{
  "vocab_size": 8192,
  "attn_scale": 0.125,
  "init_std_qkv": 0.0362
}
Each number is 500 + 50 x the weight over the matrix's rms, rounded and kept within 0 to 999. Layers, rows and columns count from 0. Numbers have three digits each.

# up: layer 9 MLP up, 896x224, rms 0.122, rows 271-354, columns 128-159
# down: layer 9 MLP down (transposed), 896x224, rms 0.0555, rows 271-354, columns 128-159
up271:409400491554529523538456554589522514436506381452483485359436513571677430509501612362567548471396
down271:507495535437553467580575477523633405489596417584468434499392502549528432481359523463406545489503
up272:482637575499565483457512497403560513549514454564531521397404567523525547532550501554523615545543
down272:421505398491515449594478475488478487479520477441556482518476551466508532523520610545487516545464
up273:537511517542512530488428464541416488469498575543463500577461508452564464557492485548452429474434
down273:551511524545455487438534578530572436515546479512445547541537508502517519496529465590491467565465
up274:495532578422450497407517552527389475537433609555497500485501511474523484454536581476528463495520
down274:437531353605437577533440442558576486506454464452477480579466499558665566437457586584557527489419
up275:505355578499595465464425469504543550471483575403494520532380531551554471557515505531473438589437
down275:397560495533454556520516461522471401578494496539559517549521435519559461518398426492468487393520
up276:528485539407480426531528506566509552473510527485517487570501516480569468493584509505492501536474
down276:480564511553539452504400465494512463459566530465472472491504485472511454537436457502486511451486
up277:516442412573511413473492522601518526561550563422560466558516407541479481540494572442512483536604
down277:433439460565476528603396477480592507547524588516604488505569432564524433531548408525473479455514
up278:466473454491534569534548341434460490507599560471494517446388552601521533525395546507553487561479
down278:570510472426498439499404481499504453523514527552679548506500447589488513468518484458461501500462
up279:440443478520490490528499558541462525452508543506400508535554533385462497541473482475530490553602
down279:481459516451575508504450482504576503533458546548465507531431550527465487470459540474438482428474
up280:485493491391464383410506496664547493416524575546444504427490528445532524527410471506571536532536
down280:510509514497522518432483426494500443518503467486499488502490577463475573522542418586477470640547
up281:498502518542582497466478480475484493499480440464495510507513522500527516545487493514547557456527
down281:491460484560472492546552466530485557489533517518465513491465443470489479462501519511494462496424
up282:538433564544520523438504513461574541494503502627455438439505456504377538394415505501533594475458
down282:515566568456508434498474523445438534454437519426521530453505475593515544465357567506442567560523
up283:420542499492474510576472458485487537505425494522513556415411492436445527506611545483493510475537
down283:529526521524443474496490401462509509476544499477522505537431476485447483508428587435457501435522
up284:557477538500578366471556468518539483452515483532582461546457534534384524511468496445557506536473
down284:472501508498552516399456538370407512520469495520428480536464490485517563426530445530519498622515
up285:471523548410546482489524501502510449558498562522426533477418625527510523504511424463477523492515
down285:469431492460538491388501500578621513456515498462496446472495521634471519529538592473431546465493
up286:505405420535513476466445523391609525402506537585484466474522507472461497428446466472551551564373
down286:395476473552539561536408537488535535541482507564394465529593478521501573501486473611392471519594
up287:478545519583438510504600425588593480477473456464425565417489455461578433448509614487534527518541
down287:493529532525561353584499485492428456402472524599608542447489372613488559448495465476536442492479
up288:464512469517436592412516417483401521509391527436493466523448434574494590464502542451558542589487
down288:544472521632497399534557460515459518491492501463572551430503487474433553481448533607485414433532
up289:525429399484558498557557499558359520493482512518407418577576528517396591505609510498522476493491
down289:571518424541431514500577412501431365481514517394487519540544454515562478462570423490488503409473
up290:502453508469516422452519471397486530550465610401440423439545403476439435543525547519467413595508
down290:440432495462535396546639547492469431400496498427523589490567477453480578406469441499509429608536
up291:417544505568474471516507519479482580520387495484494512523512565478383501429507547379516529513416
down291:494422546548496565438499554497500511567495478449560476478552456570498492484517418527489608512559
up292:544532415482498549474547553561556516413513522488464548553427508348501495529534637498494534529530
down292:526495456424524530542481582436455549617572462610509486446601446547496553404400466465532478479526
up293:590477475417512531474575535445589542521543416476468469480568532621502483581438548532464573537511
down293:442527486470487566519516524522586505510422467568455476567488604471458442501522481511511600442511
up294:442466558546392606520509469520462458494464454501380448475470516382575466517549541471509546508451
down294:468536511507618395546622482546475484577454441593502396413494469530404573501648514534530561527479
up295:467422486515457500611479467515487565560444543417500450479520519485542497452524444493583396496544
down295:489553576545380551351432483559474543426577490527517505500496450530585519468506513429410508546485
up296:462478512483488485438513500467525439470530397438481516478558526529480499435476458467522515472432
down296:550548471459438493492498483569528463562614476521455545499463448506545530471440534421529470484550
up297:523472480493559519595491528426505557415521507457392496444545383457461527516469545540530586548572
down297:454482451559543482533451493511489468511526453467490462488512487366550446490487487503428591580451
up298:567450489594466401520586539455527557422524436511441492525566416523539469509544535403563420475564
down298:381491581472496513535498504506519453410379584573512533489489515473536577448497465582491412516572
up299:466495472477468503413525468555503488543572534528475516535497494409546518543476499505481515512436
down299:423420558525528396533473564521531390449494543482571404491600511422509513475398490461487463490472
up300:445478480576398484444424528451544508460524432539474497474475452489491439501444558527564433542543
down300:517447526472553484497516513434474458479483495448453449536506472416461544462502451429519515512519
up301:488426568490432554577525420512526489437572553469592485440491416354633462510472562453477429487542
down301:475626538488529509460433525480515455365484502505497532483444550390441552445520487509505409518532
up302:478546548525456414419487506563400448545461401517437471564553615554502436603520494443572491585456
down302:493515508479522527558528510447528550534520485524453461576562532527518462457507455421497377436564
up303:503542562575484471518471478532555483464445501537504465404443500405580447376532492454451566429484
down303:455529511410589579457494570472511476446430514547436444567587525625526472536546516522508549522520
up304:483445514477517494489494488542530482458492494513498465408591433481510485492507470496522499451494
down304:522532420488548585490541426485541525515508494464456497474439550559433532525490480438559459496461
up305:596499496484549482499470449462496537525511568465538482465455478559439439517446461511499574565489
down305:455472489571451441495649506566499413469554423608440469488423499487476477462456457544487489414502
up306:457378530596406452511530606431468545503512515477467474477527527585497503547491504522500583533579
down306:507557409494487542556628506630508526478546524489448412432498557459468535537446490484466585494536
up307:483518495508422545475603431561467534589562474522465457519469508502516467471494412463497565497468
down307:502613454533401590452407562474511571598503418545590495487496493530502514504520441537597496550471
up308:548540514504545491417418464600542486507552568500577474485539559413579520564556430527501445553470
down308:455449535480427477436441504473517520638585519402494441531491504512537460525420506425544440505556
up309:569497564513568428625436538511483490566531466563514501528444568439462486472498450440542505560556
down309:594512434438473556590436530511588547570544606421510535493520527430459453501418536483474523536464
up310:545484489510508479582546526528534516585492493566453472558431440499532542570516551473500515574483
down310:482455536536477586511519563457480500425444467458426467462439463508472543550447569510413559485423
up311:546572475501392472522445497598454459553428492547519472542497470500478555483472556500512440507506
down311:471452505510554552527453598586485560534487501451580563451477532488546466493431562558489547554489
up312:567414490565476462418580490478443454551468494432413482500461564506479470498461440486609550467523
down312:544460571469451609519510482530523433504403557490495582463444507467468484417493449534524528634476
up313:497420445450446563436582473446478571504464500515539513507512503515463459449434477495532408544572
down313:544464557573457500420567475511552436480503589599523499497376460475547536535484480476415448468543
up314:520561479624508492483464541530481465458533455501446522453484495554500485487468510573525469474507
down314:534491530459505498502477498497477519537552479479488465530494526431538473523545510445518488511484
up315:442504504517519538552508565479466551474522541492542556420528518557512520487438555591481497496486
down315:518484549449523566461468472586488487485526387562468476557574515547506503468540504549509516497518
up316:602430561520447461470545513510479526500535519491470493490593533486575479556561580430413428583539
down316:468497549479635529467599562511497551556513460481600510513525543580502539534505560478469468539486
up317:512516490574522449576635468423545620511585450416510491540473528428432535495601439614527461581488
down317:551539529409421625474446464546493467541526415491561508466458527570494535482477549553519547495544
up318:559524452541490454486547509437592448582544504562590539481465486435470396485520610489557511499514
down318:451476514475377481479579463488528474467529601578568536553600442470496566390570533502447527529440
up319:556539498531437526564505485523589500502606553471505532468512460470449443538649467511505424427509
down319:502583558507529559562523474635522466487492515469473542465548516487533590472481573543498568422473
up320:452520541521476429468494494454359531550470545505497451572544533426505514475520517460522515556467
down320:449420467479499525468530466474493500548485474413416527554517497570466465572357512432462448533525
up321:447508494572420476441461570491557615531440530544568488509556453495560542551463521343472480569481
down321:548494524538456465451457632502466549485476567410469508472537449485563432521405450553569436506483
up322:514567614444430413446500454453525510469493442442487541511478471563324473393455602479513511689530
down322:525516484500611500488481562411555424519476366479454547542497370545533501567540576494565420605472
up323:446528505461514556457426483476404452464519527491513510524398485549528531495536509499511472533460
down323:506490558548470456527546483499553532382496548607517588555580496513459604514514471473513527528546
up324:497486403453494494495442543468478452453530513477538493495493544448494476559562523514525487504441
down324:520482489509533518472514448500481524542543483484477472496510477443531488537499511466528491510494
up325:487470545509469475592495601486516526496514531471468486396522590542375600486567531478555449389444
down325:503484481445502514535407481553537488565506526541537521503456511441497600515462572509484584465512
up326:490412513424547514517524583470579463461495584499563504472442566521470447559474473528560433472547
down326:529526507426474537481485477455435498487523478384504463533545521595455498582580560437502428448627
up327:514465549451588484537454441516439460454494534404544578464582435500539486521513513459542570630530
down327:425441565479429436512517558487400565511455550486495487473569509526476394592454624510444523550443
up328:513500561492532599483477526416542487547562536360572367576465381517521592474426564442454549540517
down328:473495462550419651455410546463448512515479488440466606513523490461512561515466534506445617554494
up329:475466503531420531556533550440487593476432516385514450520496474570534497539455424470472505491523
down329:579468491552559506493595512465483524456542468486436534527545463515476470516460654401655507502513
up330:481434480524410413409499528574506530442508542478440466455431489474505586490504474493568421551502
down330:493454420520466562493555522502444411546509484429523514561423552577487508513429510503402453510639
up331:488429546476468426468459518491469650570516480420539574404466477504538495549456526483569487533482
down331:471524509461495419574550429544553527533539541445515611566497514488450528542521582527544451409461
up332:513465537422465561445504535493458483461483555449547505536562503501490499515586534480471532461495
down332:519498481635461434444499515515515545474516452530449471447488521486540517573483570509509588467493
up333:530480560561420511539586462414529509512492520468496441430490539514617544505425481475491480568504
down333:534520538430492490484504466486444403506539498560464594499476390632532531476435487551564501470490
up334:529379566519562511598529419452482582503534567576448558462533481491472603540543619597512525426531
down334:502473451612455514401530475495339395554607422616476442521491453517526542456537493510528590492533
up335:507519514482562451422466557465503534522579401568488494528442493444504520499584502446496618549563
down335:488417591519415535532423481557522541541540462516434433556526534413519546472511540428466479476488
up336:443487447506508440484448501535560467492496455563527509432487476548474506495540613461533470457525
down336:493470448636545475531520502525482489513549525466421517507514533549461458487509445443426435492471
up337:500435514556531429448461548537445540501549491387443550516503528633450504508445513518503492495441
down337:517332557444411527449563525530425510503512406416477480545506496507594470536508437535432518478538
up338:582489564459445483424463467522498552536559512448522509544379511454522500515563582429504579629509
down338:577577514560425546433534486465467503581525504490486539521494461577545463560433569447470510593421
up339:442611567436438478478567470420518628474447497543560526476461474388571458475475505452554365484406
down339:516500504406564403550486533484474503548474366479520498550435506484602489546537556539516427556502
up340:552526465528519407479394403552441539537488561563532406489543562459520484546560450529484433499562
down340:536623487490389532490483589477576462479551486564466492478469449598570493647518542545547509431524
up341:501564596521457557493427522520492527562476525490513491423441425513453411595390540475537509570535
down341:518588470559364456439579476544396407516552457485418524439512489451426333509437454488488406520542
up342:619449529560459485454551470523511528517471337387499513470564530503557563617562455502546473516526
down342:423483510390598428536518495460551449520471543611477511532453486537549457342362552508414529451559
up343:562561493467532464474471481518540596522522451513443522484503520579509432511505500551511476529457
down343:507360517544558499484453478479566511497546548453452525536421553466460547477434413487513476463491
up344:498473455591587483533539496494459537523423526624495471517561497511466508546535521458569530507473
down344:446522489576386526471505535590460439500516499527531513520423422528477558556512556528462483489475
up345:486469582528532527442503476448521489556531519495450548524414515446446548489400493460561492550438
down345:474489500489457373517480509540462489488458484473572570417576524503491572487454506547587402530486
up346:557462472468492388532598462545493489568557455514534552399550588409444564534573501476550559507438
down346:393556488558599598476528528567464427486484499469517466536459461645472570501426470531497560397537
up347:629449431478468421548561561424635569467647593529573616586417528504564503535446527487501468445530
down347:413491521518584527489549513527517461365450429464462477508536434480377473439514565425411546458474
up348:464541480565502433560455452494439515477622458417556569547552488604499535507467518487448516530520
down348:456500555487554507489451538480520462468452510495436514522544434563523480548496478511601495492428
up349:576450406526525474567566493515573522539542498493522494485521588534552511425487477460479495465497
down349:571451481499538527529544529530533446563514468501481548506509477538584509434471498580482558456438
up350:500545431484484441457562535536421645535491479439549455670457566490510508466472437600519544537562
down350:455480538557449458412509501479580541623511419435561506473474565472455468499526422382395531556530
up351:482373536556487512556552481563463600571462487541450473424381560541446558489530499432517528564606
down351:559492532500445464499518460514430508504572441536541463536359598487461479559550563593422545479502
up352:554526487485552475580410487516524464495540430482481496561527559489521499423581517512571488493475
down352:469473543433561477530539603408452515477386433522505506404522440482454479502415381453439484589503
up353:493514501484560459469508535463528479504528539412485423461433511462508473430510463560471472456538
down353:549496457494519544506500438502469538530575498477501466527468498444505515549483476466539511448478
up354:448402513327469415471516550522524603281541508509489520540513528528533509449526544455435578500463
down354:585485491541481552457519578463493518498525434518506562585485412556536515443427408546376573553487